config = dict(
    num_hidden_layers=12,
    num_attention_heads=4,
    intermediate_size=768,
    hidden_act='squared_relu',
    positions='alibi',
    qk_norm=True,
    bias='qkv',
    parallel_block=False,
    init='uniform',
    learning_rate=0.00874,
    warmup_steps=0,
)
Each number is 128 + 32 x the weight over its row's rms, rounded and kept within 0 to 255. Layers, rows and columns count from 0. Numbers have three digits each. The size before them is the row's rms in percent of the matrix's.

# v: layer 4 attention value, 256x192, rms 0.17, rows 215-240, columns 0-47
# o: layer 4 attention output (transposed), 256x192, rms 0.134, rows 215-240, columns 0-47
v215 110:098117138120106167126167134141177213115073090108115143129139078116139099125126171136147145111148128173149090136206126123105191064102116139071123
o215 113:127121131150113132134124148041132141126159099156168143127149204132075153111178142100130083129083134124109147079103126163161106143136174174179127
v216 105:096115155131138141183126115171115072160107179161117168107099095192134094105066151113127146116163091122147146154119146154170133177128130095148171
o216 109:141170072163095086075126128084163149153073148073107115147128158182115125135121115191095130081142169139106174113147110098117143139145136104111149
v217 111:123115158089122061165137096093171110131096125178092154156154112162175094191118079154169113108136131114063115163169141184113109109123120169076133
o217 108:136071142099136118102113090169106119162148169050163129038089122108177123105104141045071098136073086134169174128170093162184140159119115171158141
v218 102:090091072133208145122176124097102140114140076141189148120152142125132153145132154079124135111106094135101144144123068179159154091100107100137139
o218 104:129128130155149100148109134164112130125150160106126096126179126109177128165085077148180147125156154142122162172180156090115092120128162117118094
v219 113:136124157159041169152136186106125153118143151094176153142161127089141120059143127142140138085129095110126128110098139112131061099095102095144118
o219 111:126065115119102136095151121110165105148210132177049110117187150144115090140123150139121087111177154148103149091098119154131086129127122114127191
v220 111:139136107143154127090095116147170211097094122113157185141160130101134103108137153137103149150099106116209092088138121154137082049100108104167064
o220 110:112067099111128168093071142154124149112191074154123093137127168122093152120195112150131141123127130133072123067164155143131107161135180159132147
v221 102:160153108139133108094140134151158121089140177119144133104147119162094134131149153154165193107147126105105138109144121128122109111142093166125097
o221 101:138105142105191113157127117096091130164102096159101134081120082115140138107157148128113119148126099103187153168088134137131103129101156164080175
v222 113:151175110052156131111072133138097130117073136174149093130146176127145108105086088116110144104176146136122127198145158186062167124083110124157184
o222 104:128141113178112137084151141197087117159130149128107160122121095124137118116206096135131149143069125136143105144168107155189144166151149135157113
v223 114:133136153131118092171147103184152090130151132101110193154126026181121179151096106146105155141129133111131158129096124049114109083113084108122051
o223 110:098136150118156142075116150107148103131132145103065063101159152116129133106148125151090134090075160130149108177101117176150139114129136107113113
v224 109:138081081149126120227052097126134106121109196113140113126147109183120151127152131125136134133122101106113142112129052151165129149151144164136111
o224 113:135150130116143139138108118144116164143128115101105192142158125149035112099142141087136133113164189181172089120106149104126118183114116151159120
v225 100:168091162052087175152125173137164124146082168115142129091130145124116156179168125167118068106124145003104082110114097109129146129128111167136083
o225 106:092103156121106110160169128103179130138118144155111123149085165110145144115101142169112103190163122124176153145144117133166147123139159155096174
v226 109:106120092144170080107166102097089130130158082170163112125135120174148173124118141147158180166120110141094105145137132141162191112070143128100122
o226 108:150157145140136150121135144136081149078095135132194127111152132090165082127151181109141125107144125114121119146153122073067134103140147188145133
v227 106:147165132145104157101099094122175107180103137155080134148109109062086125156128117139202131162071163142184146099123182086116115135060191092181137
o227 105:069165160127181091134193094128066179079152095158150109088123068120156177134137152155105115103112105100117078134170135167108168126133092092117126
v228 106:123167127154125146132120158079135095150149092151131147149185063118124139144121166170191166138137107137146185147121118116111143086158137104129073
o228 105:137138131175128114088149078139112121036138144092095106120059161109157102177167157138132133092105101134173108171163137063132097155044106089173142
v229 112:135156146120080135127112122172117148083152139116191137083111125108133110114105102135115172144204111098127121158114149068196111103164164107058144
o229 106:118086077178140128116094177191099137179167118181153128166126150124056142089076144112157025155079144170101102181134130153122111152094078132134128
v230 111:186144032047160106104154066140099142151153088139095112130097109097163182147143099112137175144083109084108102098117072221074153102093127101082118
o230 108:058075142092130131183065128169113091115154125105162089069121122084168069139117171121154131101166108144201149147093100112151154107106115192133127
v231 094:139147098150082109148133140149172158216126132151137140102156115100088172131122164075118139068089136075126134142099190139135104158105142113150150
o231 106:152103170140127148184233117127103097076093157138147070125128114201133099088094132147135085169142136097091107152160102108117123072109158117144117
v232 104:142108154109185045076130113128099085117086088128124176180138174138144128220140134081122117132098162110085136124126092138120121123090096122105124
o232 103:175117186083137145186070107143131085140154124177081132119160107152151165118138128161117155156143096095165112121151189127176149145095154096144144
v233 111:115141114112141171062109123223116111079149057117171134121088099129065048150133112140108193143131115174138083117130154163098120116175129138143216
o233 112:190177128171089081157170110166107155118101122064158144127173155156144138128165119120162131101130092140146135119104137107157157175149123082125157
v234 107:103124140122113153034085141189132129140169141161113191099139132117088077125103147096102137079176098112117092091087148132147129072188170145125182
o234 101:176100177121146091124140158202143049137050166153115130166177193155135073112164133177126072089108120130111111165152140152127095152099094139088173
v235 101:166093167163112140113101095157097158114121092090105126186166138141099101153112188093056097108127118099108114160103129051153081115108112108137143
o235 103:139125131137161116132176111121170079130119134169128083125146115124112219150088085200165112149134128086163135148136124190131120147111163096109133
v236 100:123160122058111079171091151122142162144107134123087126162097088088099191113131174128230127125113149104140104127171154078078185124091136155176141
o236 095:164163127166144201119141110125064083100179082158125141099113116134150094145161164108137136120070147158152157134141168142116134078124146110171113
v237 113:176105176098158143157115142109104171144092149120093102111184172143158119095111101113069076150190140142141132181164129127137121144179123134052108
o237 112:159055092153103114121092162164100138134109142158157151147150120161042123152129099137151118139121130154085136106124119089154158096149132127189140
v238 114:110109187139115097143109105159153116124151137112185090146089119112065105156129102131087146127105140128177136113121219066169131143128167131167122
o238 110:130148105149144154160179119130041145177074124153089137120170124103114210115145105139128151212060165127116114109101120174076143116124100126123131
v239 109:113113120094081168166155075116156081154052153110081119155185128118143139117138134198089121140079130159147157092128111138089122118161118111085168
o239 114:075115157151138095127148149117160173019173136126113136109152164144146179113152142086127076104134166110131117046067153104154102101137094122156141
v240 096:112166101113102134142118120115114121140120139097089164125190166138113145116124156150171143122128179117162119151106140144117136170202127143124052
o240 105:181095146119123118132108151127157139124080125149130140099085123226107081108143125148097130110140090137125088160141067127164117093069113157113152